Each number is 128 + 24 x the weight over its row's rms, rounded and kept within 0 to 255. Layers, rows and columns count from 0. The size above them is the row's rms in percent of the matrix's.

# layer 4 attention key, 64x64, rms 0.311, rows 42-63, columns 0-63
size [ 92  92 100  84 125  92  86  98 128  86 114 122  96 110 118  86  98  93 106  91  94  94]
[[ 95 191 140  99 133  89 121 111 148  84 117 105 113 141 127 178  98  95 135  95 129 136 144 103 147 152 107 104 145 112 123  93 147 158 110 142 110 147 127 149 142 144 146 113 133 120 114 158 113 130  79 122 113 128 124 124  94 155 136  72 130 100 163 116]
 [131 136  82 123 156 147 164  99 156 124  89  77 167 124 120 115  71 115 151  79 131 121 148 113 147 123  97 123 122 113 111 113 148 151 114 148 132 145 105 142 150 146 137 110 149  85 137 119 144 108 103 122  95 148 144 139 132 102 120 126 103  81 179 134]
 [109 168 151 142 107 117 137 168 135 104 162 132  57 123 144 151 127 131 128 114 118 148 123 129 104 170 140 136 131 127 152 114 111 123 139 120 107 112 124 110 158 126 106 111 125 161 103 158 117 146 154  96 139 112  77 133  95 158 177 113 140  96 187 125]
 [143 142 117 167 160 119 127 140  88 118 163 160 124 125  90 115 128 127  60 132 150 166 129 161 133 128 119 162 153 127 117  98 149 136 116 167 137 136 118 114 127 143 135 160 127 128 130 164 101 120 114 170  95 151 107 140 127 144 114 109  69 125  74 124]
 [164 153 129 126  97 150 116 123 125 131 123 158 151 161 104 124 171 134  89 147 118 125 146 152 143  74 139  64 112 142 127 146 110 131 121 143 141 177 146 147 134 113 127 141 149 142 157 123 167 103  98  97  98 101 121 103 123 145  97 120 137 176 162 110]
 [122  51 108 135 110 128  93  93 158 119 104 115 110 112 151 130  93 157 130 139 125 151  92 116 142 105 127 122 120 118 128 156 120 125 147  83 184 118 103 147 117 139  78 133 112 115 143 128 124 104 161 125 122  99 169 102 113 137 135 148 175 115 118 103]
 [114 120 132 121 119 109 116 183 122  98  95 138  78 143 102 148 137 139  97 174 131 125 119 128 154 119 115 117 109 121 160 135 106 119 167  93 108  55 151 122 120 123 155 111  87 135 112  93 132  81 134 126 142 149 137 120  80 136 130  90 114 128 125 120]
 [109 126 156  93 115 105 131 179 125 136 126 181  98  88 103 179 137  97 180 159 140 153 155 131 110 149 135 112  97 118 138 141 149 115 138 157  92  99 158 103 156 108 102 124 116 144 115 106 122 131 120 107 152 122 105 118 104 172 142 129 138 112 150 103]
 [134  76 143 151 144  99 127 176  96 142 156 155 105 113 131 117 102 126 141 132 146 107 148 143 137 149 130 145 167 152 140 125 132 138  97  90 125 108 162  93 117  91 133 132  89 111 102 116 128 136 135 169 195 149 112 142 139 125 141 135 132  75 160 129]
 [102 119 155 134 129 131 149 173 117 139 142  99  98  94 177 136 131 126 167 117 123 133 127 119 112 175 128 129 125 168 148 159  94 150 105  97  93 133 140 104 148 115  77 116 133 174 161  91 146 112 162 119 164 152 120 126 157 137 137 130 120 117 104  93]
 [109 107 127  57 127 104 107 159 127 130 113 176 133 128 100 166  92 132 142 163 126 123 137 128 139 135 135 154 142 119 141 130 149 114 125 125 155  80 129 100 124  96  91  99 105 127 132 108  84 131 145 133 173 131 129 122 100 136 165 141 161  75 150 127]
 [132 156 123 134 122 148  98 125 147 146  87 156 105 117 116 130 169 139 126 128  96 129  94  98 144 101 133  65 122  61 124 153 122 123 148 160 150 119  85 131 157 143 151 126 136 157 115 149 149  92 107 109  86 102 148 135 126 145 114 119 130 164  99 106]
 [158 104 139 141 129 124 100 136 115 120 140 114 128 150 161 156 148 114 105 149 132 159 137 134 138  85  91  85 156  96 160 156 136 138 102  85  91 128 121 110 106  85 160 120  75 160 115 139 138  90 109 127 131 111 156 110 118 170 126 113 133 148 158  97]
 [121 119 145  94 130 132 143 154 103 110 124 139 150 142 117 143 120  90 111 160 128 163 160 130 116 139 116 112 124 108 147 136 153 123 113 105 123  67 159  55 128 117 142 127  81 130  92 117 111 107 119 129 150 118 131 122  87 149 179 133  90 103 143 172]
 [101 163 155 165 112 178 170 108 143 107 124  87 113 138 177 122  91  92 121 110 114 153 134 138 121 122  96 155 112 117 156 128 121 127  97  72  77 136 141 148 137 146 130 135 102 143 119 114 108 111 140 127 131 127 127 119 134 121 159 106 101 134 136 187]
 [120 163 110 135  93 161 153 153 151 146 137  97 129 141 147 119  99 125 189 119 127  92 128 142 127 130 152 164 116 132 162 151 122 103 151 125  76 123 139  99  85  97 139 126 107 159 114  89 125 127 155 132 125 127 112 143 166 103  99 155 134 153 138  77]
 [131 137 143 138 130 124 174 162 120 140 177 153 122 108 119 137 145 102 167 122 139 110 163 120 120 142 120 138 161 132 120 111 132 146  72  92 122 152 144  93 148  76 100 110 128 133  95 103 123 148 145 105 159 164  76 154 140 117 174 121 130 101 146 131]
 [118 126 126 106 118 131 109 156 109 160 109 210 150 107  97 146 136 155  98 157 117 132 157 126 132 109 128 125 139 154 124 103 132 120 130 156 155 122 144 133 139  62 110 131 110 158 144 132  68 105  87 140 160 153 130 131  98 155 148 140 111 127 117 105]
 [147 142 118 149 154 141 137  98 132 111 165 105 151 149 129 111 154  94 102 117 143 143 123 127 157 133 136 113 148 104 123 114 137 144 124 158 162 174 105 169 153 144 157 145 160 147 136 142 153 145  87 143  72  84 111 132 162 109  95 139  78 146 108 150]
 [173 150 123 184  97 157 194  98 123 142 148 151  96 111 130  88 130 154 142  93 128 123 137 137 134 118 146 136 149 130 124 147 103 119 143 110 148 146 127 149  91  88 153 117  91 123  79 103 129 135 155  96 141 140  97 154 162 121 125 131 114 148 138 125]
 [139 107 105 114 134 131 107  86 136 113 165  98 117  99 141 118 117 119 125 116 122 151 113 138 123 146 143 131 165 110  97 116 137 142  90 141 128 150 129 162 134 142 104 126 212 113 163 152 118 170 118 167 129 143 108 123 151 105 117 119 175  77 103 104]
 [146 139 131  78  98  99 132 148 133 131 134 122 102  97 127 122 142 166 136 125 134 104 120 129 105 152 143  82 121 146 124 147 119 127 111 116 145 110 140  58 124 138 123  96 120  72 114 134 131  97 146 149 142 166 128 141 108 103 204 101 120  94 141 112]]
# layer 4 attention query, 64x64, rms 0.302, rows 43-63, columns 0-63
size [148 111  93  87 107  82  87 110 103 108  94  96 101 107  98 104 103  78 108  80  97]
[[ 78 161 132 103 133  92 154 131 102 105 111 158 121 142 114 157 121 131 125 107 155 130 160 139 111 137  87 153 146 133 113  97 164 138 125 122  95  96 103  99 111 140 140 118 103 123  90 158 106 117 129 129 142 163 137 150  83 166 174  75 124 100 123 133]
 [109 147 129 120 110 166 124 110 167 136 126 125 115 138 123 124 169 125 139 148 111 122  83 120 150 119 158 110 140 120 137 124 135 113 136 140 144 169 112 147 179 105 110 121 154 158 147 163 149 132  93  93 104  85  49 114 155 127  95 147 127 147 165 123]
 [ 92 138 159 137 149 116 113 137 121  98 171 145 123 167 100 104 154 143 101 123 156 162 159 124 102  96 111 122 161 138  91  84 154 137 104 113 131 121 100 139 114 102 150 131 124 148 129 137  97 133  98 150 148 157 146 154  86 166 134 121 115 171  85 142]
 [147 159 130 121  93 115  94 166 190 132 113 151 161 102 142 123 160 119 124  89 123 115 119 112 113 164 165  91 100 119 133 136 111 107 143 123 142 117 147 118 144 126 118  98 132 167 132 158 132  97 104  99 133  99 107 116 123 141 130 101 110 168 190 111]
 [146  79 106  96  85 113 110  98 145 110 144 106 104 134 175 121  94  95 118 110 107 134 104 116 140 152 121 168 121 106 137 149  94 103 134 141 121 111 121 165 136 164 116 129 143  79 127 138 122 154 149 137 123 129 158 121 134  87 147 151 193 103 122 118]
 [153 117 141 128 177  94 107 130 137 120 116 133 120 148 167 141 125 106 117 112 144 146 131 163  90 150 112 105 110 139 134 147 138 150 125 128 100  66 163  89 101  94 166 142 118 109 108 123 120 116 128  84 172 122 178 134 112 142 156 103 102 105 159 143]
 [ 98 135 117 113 113 100 111 138 110 124  91 136 145 122 119 189 128 135 158 108 171 128 131  98 105 178 167 143 133 173 140 132 147 101 131 135 113 101 147 107 152 131 138  65 120 109 113 144 116 100 123 111 150 134 124 140  91 149 144 123 118 111 193 128]
 [144 117 134 148 163 100 101 165 123 111 146 142 115 151 103 145 124  96  93 133 134 102 167 151 121 118 112 158 181 141 142 111 129 161 126 119  95 116 142 167 150  83 118 140 125 117 102 115 119  77  68 119 157 163 123 158 125 151 116 133  88 128 131 111]
 [109 115 110 141 112 107 152 125 142 136 139 113  93  96 158 145 128 142 186 116 110 111 112 107 123 152 135 156 139 153 144 135 102 139  99 119  82 128 139  87 201 165 118  96  97 131 117 145 156  87 147 140 152 141 122 109 138 124 152 155 155 101 159 111]
 [ 99 105 122  80 141 110 143  99 124 129  96 157 148 133 123 198  77 111 150 127 123 129 175 129 137 128 105 146 144 114 124 115 141 141 135 143 139 109 118 121 139 123 131 112 128 102 123 151  87 120  99  82 149 137 158 149  86 155 161 127 154  73 137 113]
 [176 130 112 147 119 118 127 139 112 132 105 104 144 100 185 111 119 178 134 124 140 149  84 142 136 152 136 135  99  75 109 136 118  66 115 152 116 114 132 121  93 120 118  97  81 102 119 111 160 114 164 129 108  99 153 116 115 117 124 140 110 134 149 160]
 [189 136 128 142 130  97  98 128 130 143 120 100  93 159 188 156 103 126 115  99 126 113 122 111 114 122  78 107 162 112 135 150 127 181 108  83 123 123 144 161 129 105 144 100 100 127  88 116 117 107 101 129 149 129 169 117 112 112 135 125 123 146 162 130]
 [ 94 154 167 114 124 133 115 135 127 124  94 167 122 150 124 117 118  91 111 104 154 129 145 140 105 123  71  93 129 140 118 141 177 154 106 111 140 107 141 135 129 113 147 134 113 117  91 127 111 140  86 114 140 156 150 142  89 162 150  86  78 145 143 171]
 [122 156 163 128  86 194 141 105 112 149 136 111 125 147 180 105 116 117 135 136 111 142 131 154 117 155  67 123 107 131 162 142 141 164 109  92 141 151 108 144 100 151 109 141 112 137 111 126 115 155 133 140 121 136 106  71 137  99 162 111 115 136 127 158]
 [134 108  94 135 127 152 167 135 129 161  85 109 102 130 160 179 104 180 180 146 116  96 101 157 158 128 129 148 101 153 163 164  98  88 157 127 109 140 131 118 134 125 125 117 134 137 137 102 144 126 145 129 118 144 127 109 154 117 136 148 182 106 123 108]
 [130 181 135 138 158 128 144 157 114 156 162 157 134 122  95 172 145 105 132 136 100 135 129 113 124  99 138 137 185 108 115  94 139 146 116 100 136 154 130 143 144  96  83 108 128 157  86 116 147  99  97 102 103 139  73 156 140 144 132 125  99 120 144 120]
 [101 130 134 102 141 132 150 142 115 132 114 160 160  98 121 161 123 132 131 139 118 120 166 142 159 105 106 120 178 126 128  91 133 138 103 104 130  98 157  83 102 103 107 137  99  88 108 119  74 125  93 168 139 131 148 149 117 164 180  89 127 126 126 116]
 [111 145 148 158 145 149 111 117 111 130 152 133 176 124 110  93 127  93 105 116 115 117 100 101 168  99 125  84 147 121 132 114 152 124 119 122 170 163 140 144 145 102 130 146 141 136  98 100 124 155 133 112 101 106  98 151 174  88  71 136 108 172 123 136]
 [153 129 115 141 122 164 119 165 114 161 149 121 134 152 132 130 116 121 102 163 116 112  87 166 156 100 155 148 135 105 114 123  91 107 135 131  83 162 108 179  80  63 105 155 134 141 109 102 140 119 136 108 112 162 102 119 146 115 126 133 123 156 121 140]
 [143 110 111 114 134 113 105  91 139 108 164 107 116 110 138 119 132 139 144 111 142 111 125 118 148 122 140 152 174 142 144 107 132 155 143 120 161 151  70 145 149 130  79 108 137 155 136 160 131 115 119 127 105 106  95 118 131  94 101 153 203 135 107  76]
 [116 121 109  80 137 118 161 135 160 106 155 145 104  91 133 117 141 132 122 119 126 154 121 122  71 155 122  89 137 130  90 165  98 141  89 165 110  99 102  99 151 105 116 119 143 119 157 142 126  89 110  99 125 172 152 151  95 157 134 104 106 134 146 111]]
# layer 4 attention value, 64x64, rms 0.282, rows 32-62, columns 0-63
size [ 94 125 108 110 118 107  94  79  97 110 107 107 104 108  89  82  92  88  93 113 112 114  95  91 103  96 111 101  90  96 100]
[[ 96 102 174 124 105 126 109 142 163 116 120 160 175 121 110 113 143 135 113 141  92 101 112 139  98 151 146 116 103 158 143  95 126 112 142 117 156 146 116 106 169 131  62 143 134 125 173 133 122 153 107 121 119 113  82  84 134 115 134 120 104 123 119 170]
 [167  77 121 127 145  93  64 120 138  93 124 120 140 131 127 132 149  92  93 115 126  95 162 134 165 111 120 105 121 146 156 128 158 201 127 103 141 136 139 162 169 113 123 152 131 131 124 133 135 109 106 159 154  95 121 111 129 121 110 101 139 143 141 137]
 [ 90 148 140 148  81 150 147 138 115 163 122 134 121 160 169 135 107 115 155 123 127 154 154 129 144 134 136 168 121 136 142 132 144  82 139 136 125 147 114 104 102 105  97 106 111 166 147 115 112 174 166 113 109 118 104  76 152 100 139 157 167  96 104 146]
 [153 120 152 126 152 101 119 139 119 103 148 119 131 145  85 121 138 111 116 118 134 145  85 105 121 145 124 108  96 105 152 162 144 143 137 151 120 101 137 145 137 142 165 135 127 121  93 115 136 150 148  88 130 101 143 186  98 150  90 151 110 212 127 110]
 [103 113 149 119 125 124  92 125 151  73 110 175 186 158 106 136  91 101  96 144 127 142 133 148 125 154 132 144 131 134 143  89 154 119 141 114 154 132 122 158 134 131 103 128 129 119 137 132 110 128 113 127 114  84  91  76 140 131 125 115 140  61 126 162]
 [170 142 148 119 103 139 139 162 137 136 131 142 146 161 158 108 121 123 108 190 120 182 105 139  98 139 106  93 120 121 168 119 125 133  85  95 136 134 139 126 163 126 133 129 128 163 114 133 134  87 144  97 116 113 110  85 108 138 141  80  93 116 155 155]
 [114 155 134 134 129 151 115 129 154 147 110 182 182 156 123 117 158 114  83 156 123 109 116 116 140  91 125  90 148 135 147  85 164 161 112 108 147 146 130 136 112  99 140 149 150 136 159 142  89 127  66 148 126 142 137 100 130 148 130 104 116 170 124 137]
 [116 135 135 134 192  77 109 138 133  78 142 126 163 111  83 156 128 118  96 115 136  89 132 129 136 115 120 137 170 119 108 113 155 156 120 153 122 163  97 138 131 130 119 112 133  92 147 148 112 104  66 136 123 124 124 163 133 138 106 146 102 165 108 114]
 [165  86 149 148  69 147 114 135 139 133 130 145  98 119 165 102 122 115  95 156 108 162  81 109 117 118 139 109 125 122 148 145 106  82 119 103 156 117 151 155 147  84 138 130 111 162 106  99 109 147 142 100 124 119 109  80 133 102 146 122 120 141 160 141]
 [106 104 105 137 159  78 147 133 121 136 126 142 154  80  50 132 156 151 167 129 171 104 138 135 124 149 142 170 118 142 129 123 105 111 157 158 133 143 114 140 153 150 148 153 152 114 125 126 152 128 110 115 128 125 112 180 138 155 120 170 125 130  97 116]
 [ 87 112 122 120 133 140 117 119 145 124 118 130 136  84  99  96 172 127 100 122 127  85 111 105 109 103 131  66 120 127 123 101 107 156 116 127 139 122 115 117 105 118 149 135 150 112 141 111 106 121  74 114 117 136 153 155 130 123 144  94  95 213 115 126]
 [183  81 129 127 111 152 120 149 131 148 141  94 131  72 166 111 121 111 120 123 109 167  71  99  88 157 105  87  95 119 130 143  95 160 113 126 133 128 107 111 134 134 133 138 134 160 100 125 151 136 168 104 105 126 157 146 122 132 119  98 128 144 134 147]
 [141  99 119 139 113 126  97 114 142 163 161 142 147  89 153 119 110 174 105 120  93 131 140 157 122 131 131 102 134 172 133 107  88 144 130 118 104 112  92  96 150 105  70 166 133 124 178 171 118 121 133 165 148 156 114 105 155 116 140 134 157 121 122 121]
 [105 136 133 101 109 141 113  95 146 110  99 128 136 135 130 129 114 100 105 111 107 167 104  66  98 106 122 122 145 103 109 111 170 112 115 109 143 133 123 165  96 138 103 110 104 114 105 118 100 169  68 124  97 125 160 142  98 112 129 152 106 175 119 149]
 [135 165 104 157 140  98 142 138 110 136 136  71  90 165 154 184 114  94 179 102 155 123 145  98 112 158  98 134 108 142 130 156 128 136 113 127 109 125 154 136 143 148 150  90 118 147 125 117 143 144 169 100 111 150 149 145 106 167 123 146 132 127 129  99]
 [145 141 119 155 173 111 123 118 105 104 159 136 125 136 105 164  80 118 111 100 145 153 122  83 154 133 114 163 172  90  99 115 137 166 116 146 126 137 124 175 108  91 142  99 110 132  84 144 106 127 140 111 126 124 139 173 131 134  89 164 118 125 113 115]
 [136  93 142 118  75 155 131 151 126 159 131 154 134  84 143  78 129 177 111 171 116 131 103 135 149 132 180 133 128 134 136 110  80  64 155 136 145 121 153 127 119  87 107 141 133 115 145 120 116 136 131 114 134 114  94 124 143  94 141 151 109 145 119 137]
 [142 105 163 143  95 126 129 152 125 139 152 150 127 125 133  93 164 143 105 157 126 126 109 159 172 104 153 108 164 143 137 137 117  82 119 114 142 155 144 137 170  76  89 171 122 139 130 122 115 106 119 105 134 116  66  85 128 102 129 149 114 156 144 128]
 [ 96 184  98 125 107 138 134  83 123  93 127 154 131 165 124 151  74 162 136 103 135 126 172 123 155 147 120 179 154 144 132 113 130 139 108 119 122 146 109 146 113 127 110 114 117  96 126 163  96 103 112 148 102 160 118 128 142 126 160 152 166  98 109 117]
 [179 108 134 138 145 122  86 113 136  95 168 117 109 149 107 125 147 103  73 127  99 129 101 123 173 118 121 130 138  85 143 121 148 180 151 126 106 121 115 149 100  58  91 146 138 117 120 126 120 151 132 140 134 104 129 133 130  93 104 160 124 145 108 116]
 [107 112 115  93 159 113 115 113 140 100 101 120 147 143 128 162  83 130 169 136 134 153 142 120  69 174 122 160  95 166 131 129 149 135 131 145 124 110 124 127 134 202 135 114 125 127 132 141 146 137 163 164 136 122 148 117 115 172 119  97 153  96 140 136]
 [127 150 117 158 149 110 113 160 116 120 119 135 112 154 123 169 128 130 160 136 170 106 159 188 143 120 139 169 121 172 173 174 117 127 154 128 127 138 168 131 142 102 161 127 142 143 148 105 133 122 145 131 154 108 102 123 170 140 103 115 169 108 137  91]
 [145  71 144 128 153 115 104 120 151 106 125 125 122 142 106 132 118 124 148 108 119 144  90  87  82 165 107 137  80 136 147 155 140 138 161 148 114 119 118 126 147 147 150 118 133 127 111 123 152 177 177 104 116 124 151 172  97 116  89 130 138 181 115 132]
 [164 116 130 115 119 132  98 138 126 131 139  94 129 141 162 118 135  90 109 129 125 115 125 163 122 140 111  98 105 165 186 141 139 150 134 104 107 103 146 128 172 110 117 172 139 149 137 131 136 138 123 150 176  92 121  85 131 147 105  76 126 171 174 131]
 [102 169  98 121 156 142 144 129 130  92  89 140 137 178 145 138  88 131 118 126 141 114 142 155 108 119 107 111 112 119 145 119 152 162 117 127  86  92 111 118  90 143 169 106 131 114 149 157 129  87 162 134 147 133 155 144 102 158 113  72 119  90 125 123]
 [ 67 142 155 114 113 150 159 128 152 144 133 172 169 131 115  86 149 149 141 156 143 148 114 142 108 149 174 136 105 146 118  98 117  72 146 146 139 126 113  78 117 109 135 160 139 131 153 123 101 143 149 130 134 137 116  98 156 117 158 125 104 113  92 149]
 [148 137  97 138 144 119 164 149 127 141 134 139 134 132 107 132 118 110 144 160 143 154 147  97 137 125 129 130 168 101 117 116 110  97 107 117 141 140 138 142 152 114 140 110 111 114  69  98 151 121 126  88  85 112  98 140 138 157 143 143 135  34 166 141]
 [171 112 105 147 131 139 107 106 145 135 157  85 103 116 163 125  79 128 126  97  86 139 124 118 105 122 101 155 134 122 139 142 108 206 113 133  97 147  93 125 140 123  95 104 127 125 147 169 132 121 155 134 148 158 149 154 139 115 142 146 160 115  95 103]
 [128 173 114 109 169 125 100  94 117 122  87 106 125 163 114 158  94  87 139 131 126 110 172 122 124 122  89 142 128 124 136 126 153 212 121 138 107 118 146 137 109 139 169 117 141 138 119 142 115 143 114 159 135 127 164 163 127 154 100  96 145 124 138 114]
 [148 122 126 135 113 153 102 104 124 132 136 113 129 122 147 134  84 147 152 103 127  94 155 185 160 155 124 157 112 154 157 119  80 119 162 136 109 132 122 137 157 107 114 163 125 130 130 158 131 117 150 163 163 116 100 135 182 123 132 186 175 116 134 122]
 [114 175 139 130  89 148 143 168 128 149  90 151 165 115 152 134  97  98 178 157 122 145 138 133 123 153 120 116 112 130 150 150 136  69 138 126 154 113 151 129 149 138 150 139 113 146 116 137 129 117 152 109 125  76  83 120 165 134 148 134 115  83 157 152]]
# layer 4 attention output (transposed), 64x64, rms 0.299, rows 32-62, columns 0-63
size [ 92 109  99  98 106 113  87  79 101  99  97  92 100 109  86  88  88  95  98  96 107 117  91  89  97 100 116  97  92 102  89]
[[154 135  69 114 157 116 150 144 120 160 128 124 102 139 147 167 109 130 140 131 122 154 129 120 167 102 145 153 151 110 101 145 101 147 134 122  90 116 132 152  83  65 143  87 116 147  91 106 158 114 132 124 160 140 157 166 104 128 135 122 154 143 143 103]
 [ 91 169 118 115 112 158 178 132 139 157 127 132 100  92 136 127 102 141 166 135 136 133  87 121 101 141 124 134 130 114 102 133 123  64 126 158 105 137 126  84  73 140 107 105 101 146 134 106 120 140 159 100 109 153 166 140 116 132 163 163 123 113 121 135]
 [165  91 140 104 159 103 112 143 131 110 133 151 129 125  79  82 167 140 107 137 125 127 141 138 105 128 131  84 139 122 117 121 103 154 123 111 129 118 143 134 158 139 156 168 124  60 119 161 158  87 114 132 160 125 144 171 109 145 115 103  89 146 140 134]
 [ 86 162 101 148 124 169 135 111 137 127 102 137 105  99 181 139  95 141 121 142 119 114 147 152 151 125 120 151 179 156 142 105 114 146 106  98 118 152  85 133 120 109 121 118 124 180 146 128  97  98 103 167 139 147 119  95 138 133 167 121 164 109 119 107]
 [134 140  92 134 149 144 159 157 124 174 157 102  69 112 146 110 155 137 150 117 137 123 120 113 122 118 141 109 127 115 102 153  89 140 139 159  73 130 140 127 124  92 126 113 132 168  99 104 168 118 142 105 151 168 150 164 103 122 130 121 120 170 127  90]
 [101 121 111 128 175 103 129 133 126 120 127 141  92 116 106 123 131 136 140 109 134 100 140 143 134 134 152 202 144 145  92 117 106 130 200 177 126 117 116 184 104 111 120 131 129 115 138 129 102 160 132 113 135 155 136 147 118 114 116 149 159 130  76 102]
 [124 108 112  88 111 120 128 142 120 119 138  99  72  97 148 168 108 117 155 139 143 160  95 124 133 128 143 165  93 120 120 154  72 116 158 146 109 125 124 125 144 146 100 110 103 134 120  97 171 117 167 101 119 120 123 150  97 144 110 135 172  99 121  83]
 [110 152  84 131  71 179 150 115 144 153 113 115  93 120 167 117 127 128 131 131 109 149 110 121 130 113 143 109  92 134 172 130  92 118 141 126 102 102 123 132 127 128 158 108 144 185  97 109 175 132 152 100 125 132 115  87 120  98 125 124 154 117 168 119]
 [110 136 136 100 197  90 135 153 138 126 104 146 127 139 110 158 126 148 135 118 142 120 151 145 121 144 105 166 132 159  99  98 127 143 171 152 108 128 125 110 105 156 112 160 138 113 153 147 109 122 134 160 163 138 140 186 105 174 112 113 119 117  76 119]
 [136 154 123 131  84 177 104 102 141 132 117 101 117 164 205 121 107 136 106 154  89 144 129 133 130  96 116  93 138  83 123 140 149 147  95  94 142 122 103 134 103 115 128  76 110 154 129 142 123 118 139 130 105 124 132  79 114 117 140 104 145 141 148 118]
 [141 125 125 136 109 131 128 121 111 132 143 135 118 138 161 219  96 126 142 128 109 166 116 125 196 115 109 173 137 140 159 134 138 125 134 116 115  97 139 122 134 131 107 107  93 164 136 134 159 124 158 139 148 121 109 109 131 138 106 153 176  87 145 102]
 [ 89 146 130 159 142 107 137 121 123 115 103 179 127 151  91 165 123 162 143 140 113 103 168 153 178 114 133 172 188 145 123  91 162 111 162 131 135 135 145 140 112  86 114 132 139 125 162 106  84 118  99 146 156 130 128 133 133 134 113 149 128 134 135 116]
 [125 133 144 117 138 125 151 148 114 123  98 133 139 141  98 147 143  94 168 122 146 154 135 109 162 129 131 161 119  92 105 163 167  98 127 135 158 131 155 121 107  99 166  85 105 112  92  74 142 146 136 100 108  99 157 151 112 154 111 112  83 121 160 155]
 [143 122  98 153 140 112 165 183 119 139 130 129 132 124 118 144 159 145 130 137 142  88 119 147 154 123 135 126 101 180 171 139  94 142 144 123  82 137 146  99 150 123 121 171 157 161 138 129 164 107 152 135 184 125 113 145 159 133 119 104 147  98 137  91]
 [128 109 157 136 120 145 142  89 125 102 137 157 142 116 123  58 133 150 110 149 135  86 124 154 123 111 117 118 145 129 135 105 127 119 115 123 150 137  90 140 103 141 141 196 133  81 148 156  89 134  92 166 112 126 102 108 146  96  97 119 110 131 116 169]
 [ 72 138 103 131  77 165 122 129 148 129 115 118  97 124 133  84 152 146 132 110 107 123 128 157 107 116 153 100  79 165 177 133 112 116 150 126 115 124 124 110 165 168 158 176 159 150 149 128 151 105 124 142 123 130 101 100 140 126 142 100  99 142 129 145]
 [155 148 130 100 154  93 103 154 117 115 107 126 141 191 138 184 139 119 131 104 151 158 154 122 111 144 114 147 120 113 121 110 169 174 105 106 134  97 135 122 141 134 126  72 116 138 141 135 108 130 140 155 148 123 154 152  89 185 134 102 128 105 110 117]
 [110 137 124  62 157 116 106 127 137 120  79 137 101 134 144 144  85 111 137 117 134 157 155  98  81 137 116 142  99 142 110 118 120 144 163 145 130  93 133 117  83 143 142  81 127 122 121 144 120 147 164 143 125 135 153 155  83 158 143  97 155  95 115 126]
 [136  93 134 141 143 141 138 146 115 129 147 108 113 121 126  85 188  84 120 110 119 137 130 135 111 118 138  88  77 116 136 171 124 116 119 128 114 103 166 113 151 125 164 165 142 132  97 105 190 159 156 113 135 120 115 126 126 123 100 122  74 128 148 157]
 [ 64 165 105  80 111 157 148 149 125 144  97 154 132  88 132 151 123 133 165 131 120 131 146 128 108 132 149 108 129 177 120 120 107 109 103 133 140 124 132  89 146 162 144 106 133 166 141  92 154  96 106 133 149 141 141 128  91 175 171 128 134 134 142 119]
 [164 149 130 199 139 140 159 124 126 157 175 109 107 130 128  89 155 124 122 135 143  73 117 137 157 115 115 124 162  87 111 122 122 121 110 120 104 165 128 146 120  85 127 145 117 122 104 102 104 123 104  99 106 136 117 135 170  92 127 143 107 168 127 137]
 [131 132 171 100 125 155 129  83 128 124 144 123 123 113 146  79 130 113 118 146 124 164 108  94  70 129 112 104 132  62  99  97 122 112 110 130 125 128  82 141 115 168 126 131 101  95 129 162 121 121 127 140  77 146 121 115  97 137 145 133 105 146 106 148]
 [116 164 103 171 143 179 149 135 138 142 119 139 133 126 156 151 132 148 129 147 118 113 146 163 180 109 133 124 212 115 130 114 126 122  96 108 112 147 122 129 108  87 120 133 120 144 132 111  85  84  84 161 154 137 119 121 146 156 130 126 138 139 132 103]
 [ 94 157 147 125 155 118 166 131 127 129 123 160 108  94 115 126 108 130 164 131 160 135 111 105 144 133  90 158 183 116  77 103 131 108 132 155 137 157 101 134  85 123 106  85  97 102 119 113  99 135 131 116  86 141 146 150 109 134 165 149 138  96 102 141]
 [138 101 147 175 114 139 114 122 124 138 172 103 125  89 110 103 175 112 120 101 134 131  90 110 148 149 153 136 158 130 130 152 130 132 116 146 152 164 125 172 181 138 131 148 116 140 104 111 133 170 125 118  95 155  95 118 168 113 124 181 116 129  95 135]
 [176  91 122 141 158 101  96 163 102 126 123 117 102 154 157 168 102 119 118 104 108 159 147 117 152 136 129 141 166  99 121 168 128 178 113 109 126 116 140 167 160 109 156  95 108 120  98 134 143 100 135 116 131 125 137 162 118 137 115 124 144 132 158  75]
 [116 121 164 122 112 127  93 119 131 118 114 100 117 149 140  97 141 158 123 127 117 112 133 165  85 131 129  94  54 166 117 136 144 140 170 146 145 116 111 144 102 145 110 142 161 141 169 182 116 147 135 151 143 143 140 112 119 102 111 113 125 180  91 119]
 [ 96 141 125 146 130 140 144 127 112 128  93 174 145 117  72 122 160 120 143 147 109 120 137 151 173 110 166 112 120 133 134 125 164  79 126 128 127 117 156 120 123 113 168 159 140 120 104  68 121 136 115 124 128 106 121 128 115 145 101 134  66 144 152 174]
 [119 137 142 155  91 136 155 132 126 124 181 103 111  79 137  76 157 138 130 130 136 113  78 133 131 115 139 120 140 135 140 131  94  79 114 132 117 167 101 134 155 159 104 170 119 112 112 101 157 123 128  91  96 137 112  88 143 123 143 174 109 143 145 134]
 [121 142 167 100 153 141 145 133 124 118 119 134 118 133 103 110 163 106 147 132 143 165 136  97 118 114 120  84 148  85  98 150 188 117  94 116 142 124 132 106 116 115 131  99 119 108 121  96 124 133 124 123 100 120 151 112  74 156 154  92  75 130 151 174]
 [151 104 137 136 171  83 131 116  99 111 172 112  68 147  96  86 154 155  89 105 143 141 129 153 107 130 142 132 152 135 112 110 118 156 130 144 128 153  84 149 125  74  98 116 147  99 117 174 124 145 145 128 142 162 139 125 101 120 127 117 142 139 114 120]]